Weights of a small transformer language model.
Architecture: LayerNorm before each block, learned positions, biases, tied embeddings.
Training: a variant of Adam for these matrices, 101M tokens, 6824 steps.
Each number is 128 + 24 x the weight over its row's rms, rounded and kept within 0 to 255. Layers, rows and columns count from 0. Numbers have three digits each. The size before them is the row's rms in percent of the matrix's.

# layer 2 MLP up, 384x96, rms 0.131, rows 174-318, columns 0-95
111:092128151165080104139136132128114141103111142123112113185146131124115082086101088158138134142084127152101114124116118152113138130171157132142124132147132117132145175116112080138144149178139109126107147115091104118121112144124130136092168131143186131106102122154155142109079127172127153105
073:085144110155137117117131175118104163143159108147128136171100139149143114128109131174154124140112110102132120086098164108087105146171118154146103121121101116137148145123137121089129118145113120105062168120144120079136124118124109177093138106113149144131148180093116155106143153163141137127
097:090148130135125128100154135108106151146148153123085151142161149114121098126096083154097134148126135175157135136089110121077118131126143131088127152100106124143167131133138135125164136119139092112086146148127129098112072105113142126117130130126147077143129189097126140103113187154161134128
117:073133064126096123142146105154115139113149127140101102178144128132127093149130156122113123168107145112147151113116146126117107115176127116140138122134132135147186134143161126113105166166119122093130130121121121144075150088136131127099126117131128083120148170101176156091104135121149099086
110:136126092122088118140203139146124149105111151135144131137147140093122123121097102189108127172131098153162095123094096103086130104112149164124118153134141140145142119140137127055100144123101103106095147131121117103129137133152135144120167125126166091107100146131168137112095157131129147123
150:128134130103109072127127182162120157166153142149112126176118145105120137115092105135119150114101124111136096125089119133100116122118126131111124156111099115154154146118114118108129117144100108117088149169102186135127133105183145114132159120079172143166081109175148131106143150129124136147
117:132132098165099113119147129133122133126104139086106116203131154122164114115144117142149129129119106148157090106125119098112116178153163177110156077130145115142123130085099151087102152193120082113072132128157125130105137156121146155128126102127125141110120140125155137121126137152133129102
099:121157118150118089121150138137068153141134126130107143122120110124156106113109117150149132133120147150129135129066118105105095138149143152092145110111089128191145170110137102106135125139137128123107161150150139087119104117126132140097129121114156115149112157123122181108096190178162171104
104:124123147107118129137139099116117151092181144083141111142127118120146159137114103179191103136124089112158114088094131129115132153165138148091120137086095135137122134089140110131100130140100121092072133119157142086105133152130148134137107175142132094156121142093128148149149163146125163121
108:075180140149124100086140104127108132164159066107135166098146156162112106116126149182115081152116133105121150108108137120093104166133148115106145107122133150141134159131151120151133129159135133126125122129148115134088126139091121160104088128130131127130116191077138149121126149145152142119
082:113137135148131108112145154141103127145130103109102122131168160141133089134071137148127102156116140102121118094086122121103082127151181182109150151139120145135152170143150121119138119147137102121089144109112139126109114087153174144114123109107161113155080151105092145106113151182159127120
104:091149122084115107148148115132127136118162092104105127154149149129109078150121145120166133119121141122181115107121124121077081189141126130077159121062127134150106103137128118116094131160141098106132130180098121121107138115116140151120108118129130126145140132129180167125097129142152149105
085:076160121122108138090136101155091147126142116114061143129131135112146113100092127142152150144097131145145114133097093106126119117166172152109146146114094103161137165137162107119125137121118110133131141121158103110083126119129149161100120130138171099139112180110127182098121154170153114115
108:077155117132102125121150144164106153126097097149062137175112136127137109123099094134132136134131158149124112143121154128081054134150130160132121172120073135159117126134146093129115094148129100139117142145115156122160081113143118140110119126144155109160097144136123160088105140157127121127
099:115168118152117122113143145159073151155132133119098144136127124139143090104113113142141128125138147140137126111084107110111098138167162151092148129120093135198140161132134090106122123129118119118116174147138159099140083116140132127100121121109153108153120165122126181090101174172170140116
109:108157126149093114105174143159082165147127114123101156135123136137149099120107119150151130128123164137131137096089123103090095141146142158101161144110098120171140157128136094101133128148101096101120167135130151083113109114134141138109132130109164095154104160136119170099092185165143138113
105:105165121156120100122165134152072155145135127123106146145126124138144097108110126161147129128129159143130121097076128106106097143147158146103145119113095136173153159126147099116146114131116119113094179154139146084129098120132133156088134113099147109151116163132114185091101179163144129116
111:112132092147119094132164117131091147143118149126129142148149141160160127096090095151130112110109138127127123084089135085073068130158134157111123113111118145167115136127123080091142101151116101100096184131125130120133115137109132152122150102125137113136123203131132169124125157137128155140
091:124147143145108148104151147108095151127178126125125145158094123108135103130106113182170150152124126100156091077091081130111098107158138151139159145108116144131154142145132109109132101121119130108089152174119166125115120108140135144078121124109144116132117144148126156122132161184181104105
103:075141089132122119106167129146102142137138130087097161135152150131130114142094102121122122141102138154131131129091084111097116152140171142094135137107082088157174134085164116143173155144110101135121136163165135102104117108129153125120115120079138126152102175120115143116115166157140121120
061:113162122206112109113145145134104160132112132150089155128126149138163106145130111138161142140116143148147137144093098119090087136151158148121155109100074137136144158133132093087137120153122100114096139131144156093123108110120111136072138109111145124134128159099100145106106186159154133115
120:081154163132119142076147152168111140147142118168068146154126146088125092107097129141124124146126135164136120127115142105097109132126130142109152139111091099150123137112151119134103088108093124086134182159092118079131104120121142174116131111110163116139081133121114152102113142158143112121
091:083138129117135123102146121113116132111141081107159132119146164160111149112139153175154070155098145111152132104103163154100086152140145104117131140120128148127118139103150081143108143144107097100119134126122129127144119163130110135110137137153119068125088195118129148140143124160120191146
114:154138149146127099109126149152107141135138144128094119094141156177149120092076121120111128104152142144127155133126093140099117123135155117077120151087068105148135143131111091123162154092131123136156139184102119125093087145117147129098148146117159076126094128150096123113115132138172138152
091:081180122147136115095136131145092183143134118150079140160114159108132111127135140147162144144122137118121114106105139119093107138143141162092107143108088098178120137106143108122124138162077083118138175126129134099129139138152114148091131118111173134154124167105100173128105150148140112131
125:116145113099127098118134110119118138109134133095138142109159102153101139153156173160149092153119120106172130102115152116078102135138156178106128155138134120129141123119181124120079073109123162102125132109132128128143146133132135159133150099138119097126096198068150137111100146151143130106
097:118155126146093142103118142111108185104133149146142120132151125111109091111145144147167096153110127118141088122128111115130106158159117129077148117099143094160114135104143136105095166169101103061072142153121125123091094146114110134114134128106154117116121184150133144152098146160146120136
106:099139127122123103113148120112102150157142150127089166151152146115128090141109094150130154146117142163160132153101115112099099157130147129089129137101124106143143146134146132116154133121149079109074136138127129094107061109121143129109129127112148115138119218119131142118088183163143130123
091:083168132153121119113146155179103139134135110088127149128128117131145114103085088161119127150132146113119137118079154122083084112152147158105122150108075129149119157113147109128179104129126111147131143122108149127135129111131160129115102145114146116158078178099102142093128164165142161138
098:108161124149119088121141135134063160152126132102097134133113115141159104122111108144156129140141151145150137111082110111104086144158147155104148109125097129180136155104132096102153112151126114109108177135135146085138118103137135127098130126099155108155114168122123180105111177164165148117
105:104159106152108087115150134161067161138136138123108161141112115133144093117111101133153130129128157137143139108078111115094082147147159142095145124115093138184132164132136097104144126140139116123111162146132147097124108111132133121097136115098149103139117169125118181084106166178146140111
114:107161136147126152090170141143109140115124120159089130137134126103131084117092122162130132154101154132165126101110091095104122109143121144107149141105118138149178146150138126120136155123044114093129163172091123106101118108119142172110117109112142092132115172130119145142123156151166102122
105:082133129153138157114133150139087146145119116090091160123098118113134103106119118143143129150110134181121115121086113085122084123157162149125148122096108101158115151104142083122127117117118143119131171167141157114101101105144140148108123133108134138123072150137115183097130160189146112132
060:099152122207114114106152142135098163137108138148079153132131145143174114150130113136166140137139148142141135143096097121085100133145152141120155102109072142136143153139138097087131124147125097106101139133133149097123104119135115142071137107098138122133117158104103149112105177155165136107
091:108178091114074107116141139170121179122170103142123139122112130136094144114118107155104096166115110158157114136124120137149119141142127090111097175129106106163191149117166104138129171139081129126140135165156130123126099119151110152126141104121100118156103131103143143131117174116115104140
122:113151103138124087104124122129104141159133162089101175124146142122137124144128116130139157137133125166137121149090097107111126155132182148061114140103112107149162144110140129129167138130149115132105119128167128119096084107152144120117124116111135133152104195104117146109094200150157139117
094:094140113156121145069151159126105143145123094126110156155108136141127119122102123148117115172102156131127136100077104110121079097184151165128145138104114129136154188141117110132161118130126121133118161160096142115107098121122134164088120129138131147151065138125113156124131149176135099118
109:081156104169131101071112096145119140129152136154103121119152111135088094113140143113119143160109202121143107108082150146117083109114148089152133137148135152128139169160132090114102126130107163117145141124127166112135108092151130154123129162131165100117138143095160126102093138131129146127
075:100149090155115124077138140124112194149156134159103145184116146115116122093127117157165114143112104141145125097116124122110116138155117166105094128086096082158145133132144108120139155135083101118078169155148116103114129138132109162086121126092152151120118154105131150126138158137126115148
062:110157125209110116108141142141102164137110139136098148123144154144165118138123112132175152131116156153134127140101094116094091134151150154108148119120078122146136161138134094095123119153124099129086139148158159107125101115129118137070139115102146118135129160107110150103104178166158148113
102:113144126145125138133180134142093143159125127160121121126098104110118110092136150131156156142128161139152105122091145094113116116124163132133130147097098121161153164108137117085089145099077117128105160122109160098099121138151132170075126112100167102131123185133137166090128144149171124139
096:103149108155121103127154143148078164140119133134099136140126116137147088114128111144148130119117154139143128118093119102107083137150152157098147123118095139179143166121132102094132119138123115114102184140117156087130090113142132133094127128100149112134115156125109191091100178179164148111
084:125148076135105145130117184124083196112152130138115142153140132103124120095114122139141124128140126156157134121092092132134069119183149155128127096148127092157164118151152105110131154123112114108082154124136116112162089139103101113114157128115159104128105163128125166117116149153162127144
094:086159120138106128112176133138091160145130105134098160138122109108146107111112127153147139136128138151154123126096100098130102107145160145109145157106087104179153168132156083093123093122108112126143142149119145102108115089150138138093128116125144115135097163128116178098111169173166124099
079:121142170124142165130143133129102113160153116120127161111143148096118132092139118152149146146112134133116078118104113081146122103130177141139177161097128138137157180130166105114119123115118133134135130128143132123077116088163175160101104114107153115108077147136101150124122133155169125074
102:124144121156114094093135115115094147158153111105112165140128129149151100133138138121169106139105164132151126115100087127072067159135134138092151142131091102167142163097142120102113104153089102134113142130116163119123096128145132156121114140113148114175119144136127152114096171167176115138
061:111151119196112126107154145131111168133111142152067156129122144142152100149121103153152142150120135144158138127088100123084096152145148149119141108115080152137136153128138086094124118145129108110094146130136151090117123122134119157072130115096140121149117154111090143112103189157158130123
096:115156106161126099115153142154071158145138128121100148140125133133144107124105112145158134127135153149145135100084119102107073147149152147101141104119096125193126168130134117105126126145124126121110177157138150092126104105143127148098125127105148110150118173126119171083105173173159143112
106:123132116106103130142178127130122148151114130103147210107131166113176146124134118107115135112152163131108161111100092121137112115137176107095190110122088117150124119146133124124162125121110121077146143186158110064129128133103133107118159132101121113122093110136124136130096135125128138121
102:105163135134135135122129140122106143116151100075106155193102152116144114105125147154148141143125111129152113084085161111098104136160153145133114168106116105149152118141170117126102149133076115089095165127157083090115138121134132181113121114129156119131102163101145164099126138148112128133
091:126157138168139149134139155111096166113126108103112154140113110105130118120138135145167123121106133103156122112099158118127097160166109166108125184112108123146111111125111131097127130113106101105094207097110141074142094137138119170101140165142113123161099150105146157115122155176115132129
093:119180131174115119116143116120089151120150099159141139139117144123119074101143110166148122135131157119109130128088116123121100166143154131120159109141115135169158163116116095124116141137101124106120182155133130076102081116105122141069094127104137122122142140148152154092119180153153137112
108:086173120156112104096159131155084172126136111110093160128123106132150101110114122154136130133129150142129145107099113096102096139152162142112163124130092124168146169116149097110144122144117126103108166140129139093116084102133129144103134136114154108156111176116128176100105165163165135096
077:108166110172152131101140175134121171126156160163036162153113142149108142145115096131114139143125104119125146134140147128103093120123112136109105115074065117159124122158125126102120146132109103143118148151099125099091137135141110128099111102128149123143150174116139130094122143132123126163
095:109138077146106130089135130111116144162138164110146110196111143133123134105150085166156094156110100128167089137102117116104127152169154174127136123122140166138136110095100143126103136175117123090074142149145145126136143111115133135106092084117104144162122138113159142128110142130112149109
109:129142086163138113075127163154111139159165107126089161102139111091132078085089136111129139161152141130139138112115136103133107106160110178091130126144145124138139121154142129134150138101131066125158122114110169146151104135150129122105120144129135142143093159148126124098089163140169089129
108:123143090113118079103153133167112126135113101112133149119157158167145110159112169107128126156150161153121124122103106095065097123117158126112147143069098123159084120159129079146153131135113120123154126182114105123129127140118143159126145142129165079118084163123116148125129113142126134145
090:160152132125115124115120134121110139131187145102125136118070121092145124095122098173191166113132112110191095129094147131141116138150108158122134137123103140129125102154110108112106126140132081112099139174167105124154150104154150146066121139124104137159134132130141122109129175119153122116
085:134151134093096064156167134129118145117141132072076156166146133114153137149094132144158139113148117127127144128113130121082130135143151202122119153091120110128116134162121103123157068137141128127115125118145086107121153152101162140132142144132158120098104154138130142098113157143141104093
071:119158116187120116112163143129099155154124130126088145137106130134173102140126109154159154130140144150161142118098123108082090143152136145125138113122094144154146147136119098061133136130129101085122148125115133088108106117138129145078131116114142101140127157111111152110076184165167125115
119:133140131135113118135163113113108145144130137144121152156106147127159134106114122147176141104143147143159140089097130120062095126112141173095166124120079112156149133095144105087117120137082065116094160173136148118143130128120126134084152104116134099173115147123121139118128148141178145124
094:109162132150120102127145137154067156146142124117108148136128131140160099099111119131163142119141159155133140110076125102099094147144147155098151126123105129185140166113139100097127114142123107109107166146137128088129094100136132124101134138097153105154116170124103175094100171172153147113
088:113200120157106137085134141138090176172137126137110150116158125121127125132138147154155108131094126138139145103100113131131094146161172116120131120103061104160173153092131110118129128130089108127115173166110151135083111130129121157120126091134131119141123155107126177104130139149140103132
105:116179100120129162078141146121117143132138136135111154159144145095112127120123116143128110159131120168133114099109105103142122116136143125117129151104122062154143119113167129139106179100060136115149149175167137067102113111148127180126112143110151130114096165113114139128136140143143089131
125:089154160191132125104113110119103134141168111147080119114105137136122089098126152156146152114094129110127144130121168142094139149114125111132156119139112095134167186139119105129131158118118117129153149124082115125072126150116144146087122151135131078109148153136126134101132173143186129116
114:129145105142129152122146130116116138109121124170100128127074145074133097110102133132126165136182136150138088142082146086105134108110100152146116179119134154138132118170119132122102159125085088122095151142145132125152069092151129158102103145128140093169136127136154147110148138141138096145
060:114151118212109122100154143144103163136114139144080154128130143139173111153129106150159130132127150144146137137096105115086093133145151142125155113113071140139141160134137093093118124140130098112096139126141144099124095118134116131075138112104148123144124159109107156113107184161168131112
133:106137109142097144116191115150120134140112094109115121166137169160101117167107110114098089141098170158088153115131129138118080115140118110138144135138074085144178136140161106093139162165113124137152158151149129095109110089153124140139137161112123103140107118145160144124113133126116159111
061:109156109200108119098147141137108170124108142151085161135122147146153107145122117153164149143127136143145133133093096125082091142148153145123150103103073146136143158138135092085129118153131110110101142131138154093125104123138119145074140114106139125145125157107088141109111184159156125118
096:115152110149122086121163133142064154149138145125112135127120121143156098112105111142140126122132142134122137129079120100107083146138149156096138116111085121187130169123132110099142119132124115120107163139128160103127102106133129118097138125108156118155102155127122181097101187182171156115
094:102142127133122127108142144126096142133137142130096142115146122100131128131112132139123145149112140142126123115094111121115118097139174168125143173119103092139187142150159126088111135106132136131152142126133153109079117085174146136081138102114184119140107155104086158101092158186168116090
098:111208082150085122113123112136099162104146109144091127134118129102164093095095130158114150127130145145167106114110125116078101126153139172143136123144115160146126140154142122114139153119111083128108164121120134118106133133108120173084106131140137119149128167107145169100136140171128098140
105:113162121125112134086176128142105142150127129143073142121099147148138125112089120141121112139125135171159117101107072096086104115152141158110170162099093128156133147146122093127155104127093147137141159197114126119116120103160137174116103113107132110148088146147118162126124142148145129132
103:103151103148108110098158134147081164143123121126093141142122127137155103119125123142165114124123158134147135108094122105098088130142152156102148117126087122178145172133131077104130108145111107122098169157119158095139088115143140141104125139106144107157100175129134169100100168168154147114
100:106157114145123093111154147117078169141128125123103145127120135133165105112116111150161137133129149147146136107085117123108092148157151165098153124125098135175132165116137100101138109139121107106115175151129152093129106107138130128096129134105152102141106156125115176094099191174164155103
107:129149126183152156112138179138111135115102094090074175111130142164177135138112134119102108145164098157104151101112157081118080154194117147129120156109086119133118099141135120132164130130125119130120146141128148091112081127143132130135122137136112117144105135130094144115128165149109130139
101:134182134157121127143128125146079142148148110117111131134116130114135089122116124165137128124132170140124098123085138090110099124140160138125141114114096132169128183120132069116136141137098125121129172131136131098096114120117139153074120124095137095133121161124139193074132166165168121126
061:111162110203108121103154145143103167138124133143090150131125146135168111142121117151172150139137144131137138129094100119081088130142160145118159114116086136142144150137134096089130120156127099109091137125135145104117095121145121134077133112104145114141127159105095154106102180164170140111
084:120187108159118127103132137117102149157159121140108176132055110097178128148153145158165137135152137114166115127109146115102127107131131158127163124141101146132140140134128121097131115124113099107109156138134148087128136111131123154082107090115124112144138155103116149080118160159165096084
107:119156121123116145101127122171099137110133118124056135127102123107141127080098135114139144144143185150162111139114111121121113092148146161132142175121104111158124141160136109125132117110086131136148148135116143118142116088154146159078108145115148095152094147146125152061112138154173104108
108:111168120142126101103147131142072153147146119119088140142122124138154099105116105148154131133123144131138130119082136107097088137152145145096159111117112123183151159136140094110137110134122115105120179137131156101126100109148122142080140139109149100157099163128107173096104179173166145124
091:106166115158120092127143142137070167154120114113104138147124126150146102115119116149142128125123147138134140110086120105097081151156161155109149121129099114180134167126134108095145132146124115116104175147141141095118102101145142120092124126106145116147111170115119171093104179173165152101
106:066152113132125100077175136137105144150124142149105161130143142111134109132090116158104154148106148166149134098079104107084100120127151127089152151104115133152154132146133131116164140120119091119097137170104153086093097112124135132108130129108141100155103169122126145133099162159157138129
106:106146134147118114105136149152098139128142144113116151168159131131143131089100106135129111145104150130127102099104132097070078124144189148098161168099103112160141130119145096120137115143121089088147185152122135085115126125114167114100134140083153127146101146148132143102111133154155163131
101:118160115175117153066121134145106137143141125125092142104084114122140126088111151147133140141143110172169150097107130109146117106172138133127139171140097112134162159132115102122148146099095134112142189117110134118132066121157116160105128144141116105166101142096124149097132156148149119096
096:113153121164114105117149132157065145153138120125105157139110120155158089120113126138148133132129147141136144121080134112102096154152138145097145125127095126191140156120124109108138121137126116118100169141143151094129092127133128107090123116090143106157109172128118181084103164190154131114
078:116142095150138117089145184142123138135159121129065196173096080150111127087095135139164107148125147124149127132136165104132077141143120126115116117152091109171152124106153127126099141117099124133101152137124113123135117087111132133095111090102137150146138176131109123097112128121150117130
118:150158147145140126130113125143105141130151118150120122110079166125147138117136115122158130121157135151150080159110109139101116081103143112122159158154082098146136133131123060094097120132112131138147153152152128135139110121148129115077184104104148074166109126144086145113108122137175152112
102:112155120142123107112157145142068158131132129121088140132143117134160097108117116142163139117126157147141143112082116103119080139135145156105142118122105127184140151122132097090124102144132106114117164149139149083129094104137127133098112129109151119148125170130114176089104182176167156105
099:124157117160135109120150134148071147137139135117089138132125121131161096131113110139159126114132156132123133118074135116101086158160136155100136117107103126186142163122132112111135124149130130116103165142148152099115089107130130131095120129101152105156116181134107179085105179170161157108
087:114159117151102119115153135136083157140121117136091130140094122118138115105118106159144135133117139145154107115096129099113111159167141164126166110115098131164140174117135106095116127132101099119091150141140140093109094100125156175068141121097145109131112161143141166115113164202136114122
100:102174127152115100124156141142072153146135136120107131132121132139159096116117104133152144139108138151141122100077117108094098144148141149094153117128094135180138174137141095091144124133125123111095160141137154109133095111137130134101138118108144110148117161128115181091114184176169159118
099:118135108148152137134140151111112137131141092091128132120136100128104103132125112133142148142141143116117135112095104112128130103140112143115119128154145143131121124155144095085134160120131053139135114117138200125160091133171136136115087170138189130133080143146150134106103199168151101131
111:080185117124132099087157148142113142156130141163100157127156159127119087146121096142099124155106136170147126084103129108073106124124131115065135149103101115138160129130155131134142128132127109124117133164129135107136089095142142145124130115102137081142096176104113144128085163154145129131
105:109150118156109114113153144159078158139136135120083149144110114120139104115111103147148133139129158138149133085091126109097079152155145157098145122105092146175151159124133103100124125131115108114102179151134165089117097104141132134110121123097153100147116161123122177105098166169150147110
094:090163157137120081105105164163126131092129109155068132124134132128151078162059148119106159105122114177098131115127159125119125157123124135121153143140100102142106156130152131129157133131140103123139142153113134107123089087125123152120170104132134146187131114134078135117113134147130096114
089:133159127133127098124125153124082146127159108112116151132150108141122115122133145131160153119110161128164128088095080119114104126161138142118151102146113093165136146132152090071104139133149104124130176135123137096135107126132123128115150129124155080124117168101122171086119158168199147098
102:119128119145107130089119183134120134101106134120142139164166122114116149123088131115114122177118137102129129127138106139122117078134143150120138171162128107141152120088152113098125110135095079092099140129087161127156162149151125102141165141135169081155063145151128117109111124135165160141
068:131153093194101120111158137132102167132128125143094156130114130135151106139116114186162148136120142135175144126101131102110072125157142150121130129123091134140140154133127098068123131124122101100095151133138147092130075112130117150088142118116142120149111155104130136113102188169147120123
102:158137104166123143146177115130114143125100146138098129122074114097154129092133114202116152094123153143139156108116114117086123112129140184137100117133081130128119125118087149067138160099117139157146190139122119118102130129110136179120118141118131127131144137122128148074122128140138123122
098:108160124150118097118162143150076149148124130125092139137128124127160093109123119149158131116131166140147132120077129104101086144149155158100145121129094125182155154135126111106134121137123121124111171140135150099120098099130135140087134133095156106163111177120119174102110171181166135111
107:125182120150108141117142142126097141170123096111124162153102097144129121112113126131150090147140141123134123117121093101112108148161163160131176104104092106153118141120139104125138111115084143126132153166131147113107133124108135166090107116097153128103124179132121192081128142174172111106
098:110155125160132102125157136158072158146138136134107136148116115138152097115113121146146124140121159143125128109088110110105083151154150155101164125124095135182138168133128100111141126154115113115088160136137150095124098109133137144089120125098158111154117162127114179096105179185153139108
123:099194114135140091074141149159116136162132139142098165114150161120126095151127110131105109152107120170133122086101126107079115123120136121063130144099096096140167129136142140144148131137120101133141130167115121131114108103140133129126127113093131081153098174106110136123087167145149132121
105:108145138106100100105127117127118135105149111137140144144133140127167145160084105161180127132125101115102136079121169136108134176135131162099107139132066096145131159093169106120155148130075099082106154151144126100088121140096136170113135144127122116154106140102100130145151141147142125111
121:147146141175146148081119195152117142108144134117141152127118139119129156097105124159124074145090151120158122077117141142111118158115112132110138128149133104131101150156105130076129143108097087088142195112090126111132132151139123135102163152119121083131096129112118131130130149141126171115
100:074144104148110137099138132180117149104106157128136158121123125127153152099097077114133096129110087170112124108122102112165145152141145104091167108100118098165127195127126113127153155179087091120107124155114132101097099156142124107139111132140120102146140133148125145132117157108134152131
091:113165126155115111120151131129074150134134124122116128134113146125155088106089127149151125120132164130126127125073115086102094132147173144111145108116095137179129163112127104111141128138112118124117187130131131100111101120122140137074120128102148097143128158143119188082116178173155142124
094:104140112144127098127150141148067160140125134116101144139138127141150090123112107141146135128123152139139145114079128107090089141144153147088145120121101131186121169133129092097130129155127115105104161137125151106119097119125130125106129127098160108154116174126116180095095187178167134124
100:105153118152124101112161140143080161153140122131105149139124117159142101116102117163161136123118144155141140111074124099088086154155152151097138123122101141179152155134125106100128109141129110111106164150122146096114093110125130135091139111103140111166116164136116175100098175169153155120
100:064173131119123120091145125154100151121141121143094136152134145098127100125107146155138144141105146133141114092090098108093113117138157132098147154111104076165170130133166121122124153132072116109122157158143105096103149108148135168115127123084161106144106175103124155120116144144152133126
102:106153118159118097127159135156066156145129123117108143140119112146146107119111113140146147125111150147131135111078115109101080148151158146097135121127087124181141167116133101107139110138116125125102158131137161089120092099142129134098134112099151121159110154127120179092108179176159136096
105:086157112124133111087172124134111138170142131160091156147147153121130108149109089147110121157122136173168130110084119113079105131131134122066145164097108112145169129131137133128157127127134083122093128167120139106138081097142138135113127118101135107150113167103118138131106174152158126128
108:113156153155144126125131139124110134168106100106146167111145099129087107121159147168165147132115164106108137123113097137104132130122153121122109141154115089136121177089151104125158141148111088136153145141103146144164114146114123125102153085128149090115066153122087131123100130135195120097
098:090149120157125089119150142154069158144121133115102148145116104140152089115116129138156120125118151153147148125081114106112090151157152152103152126117095135175132158119132093100143115139134116103112170146144139099114097109121131132089126103115148117147134166127117176091102174177156149100
101:111153103169124124107146154153086168140147106111102135161124120122139072109108130153145119144128137157151135113092135103085093134164136149119117119115099109169142135107135103088119138151094116118120196146122154116130118109143127148115132125102154084144111173114127177100115171161160135103
103:108153119150111097109163140156081156153140124120116151144123128139164082123114114155167131124125143133141140092085113109097095157152154143106146112117091130170140161125135115091136120150113117118091160159149143090129094111134127133087128122092139111147112165130132170088102172172153155108
098:118166110143127113123147135140071156150134130116097142139124121139163095116114109139152135132136145147136124126067111105107088136159164157099147115125102120183149165119120102096124126121126113107102168137130153100111107107126130136101137124102154111163107162126126174093107190175161159115
107:119189125144111132114122136117084142163149127129117135128133126115138096093096106168133108148133152136133108124096135086102102109137165153124137120090105141168129163116127089124138129119097128121134175139130132102106122125125140158085092119093144116125127170131134203079122166164169122109
060:114148125211102125106159144133105167136122138151071152124136138146160117146123105142160135146118148152140134139098100120086092132147144145116138117109071137137139162137135092096102121146129098118092137130142148095119089122133118137073135112097139128142123157099118141111109183166160129122
091:089161102138117116092150142175083152133124128127110139119138135137149109117096113134142125135104147150153130116087121122087096152143164147109150150109077136179147154110139099120170132127123117117121159150128163112131088112115145124105126109102140096168101167119115155095083160173160154111
098:073154103147125133115159137128102147146130143098123178115167134150128101131107078138129106146118131158137137104095089111100112168151163141105127106110092118158158135085159119129171146126146111125135143156144149105110099103088143130115110121119136133136114189095115148107105185151155130108
094:119158122151130097124144148135061154140124123118111141139132118137155098115112111160155147120127152141135130121092117098092094141142149152091136123119104136181156172122139098107140126135113105104104178144128134092131085104136132117105114127107152120149110167110116190098100179176155150121
151:107145135145157099113159142169123151091120140153141116106143150104115121131139131118117143151126170085107138128096087124100101123117150126111138112142093121144105153164118139131121084098089117089155191127075171130131133135140136138115179135101189124174120128100125156126096124140122106102
102:104189129124124143100124133131106150129137110098097120156108142113128134120123139151160095149105121129171106090106156118113108114154154134116142149104103077155183151134156123109108158114072125083140157142136120092091134118141131170112127124101144110129093184084122153115120148145157108113
084:132153134143100114101130133130104140149183140138117134117106156144182131140082109138172115136151131143157100113101120132095123084130143140070154135132100129158126172110119087121129111116120121118124134159147140101129124102142145135068121110094147073152091156122096155119137142169177147134
098:098158127163119101120157138154071157161131122126105154144127114140159105112106112150154127114130145133152125113078127110109085138153149153103152119119103140184141165126125097093136115142136127124113162137135149083134104123139128137108123114089148112143128164117122177091101182179160155109
120:139141148157075115100128112113114136125104137113123127196106170111150096135147085138150129133124119116160098142111116134078118169149152179112147157089135146141152114075098155123098123160127083126087138160143151127124134103105131126131090154118125148164104121141160126119111149172124134135
111:099156114145116112118157140143082155141134121131090150146101119147138100106121120164157119140126158150147124099081136108094089147150162149097145120108095115185142165129125099104140129150118114119121164147137144092120097107139130148088122116101151108152109160125128180094098175171148147111
098:115141116162116094103155152161068166136122126125104144138135122147156113121113104140163117131126160141132143116082121113102089135156146145106142129121073137178143163124139095109135117138107104123113154132131152095118087111125125131090136122102155112147118172123112183109108173171166166120
094:107165118154107101113161128151070160133137134132097141147126118134154103109118104146158115123127150150147135121083108102100084137142156150102134112113108128175142159124133102099130127159110121121112167144138143084122092107140133132093120120111159115148119174124125192092089172166155146120
104:076163132130114133107174151137101145180131128113091170128118149125129122117100094130111109130109128167121131094112094103098114132135165148111182123118075102156160144131139102126156110147092152132150167182140118092089143113164139168123108117107144128137104145126107154119099149138118115129
116:079139085127123087104123134124102143140151154076097177131158153129150136137110102125138142140127127163132121142091091112116116149146192131085128124104106110146152141112154124136166134138139103110090124139162131110094099114127156103120123124105142124161116195078123149117114167149143134109
100:116166124163114097123159131162072150148134126124097147137121130140154090120112116153151136111131151142136142108084114099114102150159156145090147127123107136174153169117115100107140127146127114116104165148137155106128106106134128129095127129095159111154114170125112173080099178181158144125
087:119150086150140133086147135117086157146127145100117136166074114139143127133138142114141144153113126121163099113092113099111085114186111136119136124128112151159148140134110127095117124135123120095094180148126161080127109121142117144086116127121137097153124175105142203110125159157141130129
094:116202109160094139123148106130093175107141113134087133128116110109148122120127135155147139130140138121157124093121146113100089114142129163113168120148099110154123142125145139109110129128072108084123197119151132108122131134127113176109143129128134118158127171078107168133116140164128086123
099:109162116153113093116163134159076178133148134117106147133115120140144108118107121153151136127136159144146139104092110098093086154157133159098155119132094124182133155125144108095125122149120122111117157147141142090118101103133143141107140127094142100147098173126130174100109174168161138101
100:142154112133140162119103122139109134137112107124108108112118130105149158123148166131144097134102155134185100099131109150119097110151153108137117167150095104121186141141115120087121099133114153112125196113118134128108138117168126153127163137142115099188110124089103159095106110132150164082
096:109181114130132131063155151155100152136115120136101143115113132091142122116091137127148123140121150132163115108097124096123107106136154131092145137122095117158176146137130133104118149114074138116134160170134143101095121088163131149114125143106145089164099171116103142097114154148183127104
096:117166117161130099098131137150064157153132136116097133136118113136157093129124120141154137122131148147132122120077121103096085146148152153097150106125106125179133164131135108097135120144130111119103169136136138100125087104139127118084138126107147115155107156141122177099103187176165149128
116:097146143139143109127107141170110136136110123088127122122123135123173159107122126119163114161131088118127090125095131139126129111151170140106108163121106109142144168137124120144122124175111082119116126111086126130148127152167135115115159112142167094205076145094082146144095126126114164136
100:079155131127116155108142129103101147124156111101109143176140141128133090116109111163149108145100143137140128111105125108125122158153143139083142108114104099151173143103163121121128138125101082099081142141160139091107108122102146161117110129094148112123130195099129144117122182148175108118
114:090164112130119118112136134108100142133143158085100151147159150123132113128120083128137136146114131156139119156084110121104119153141183128090126130102107121140158136112151131132153132136138084115072128137155143127090085122146146113113122128130147104159128216087133146107109184153143129115
129:129148130120136100124152143161116166160169127080121110130134138136145151107104085144126079171136107136141123130118106130108134129134163130085101137126079117146149165124097120116149100170089146116123154098128137098096140146172141113144095165122146088141098130085149149094110166116135164101
102:103161117146119105121146137145069164152138137125114151137139123121154106104122119149162115139121148142136115119083103105087082138150158152097142121117104123188127152119134089100143105142127114103111177150125154103123104109151119126084127119106152112151098167124123168098103169177163125112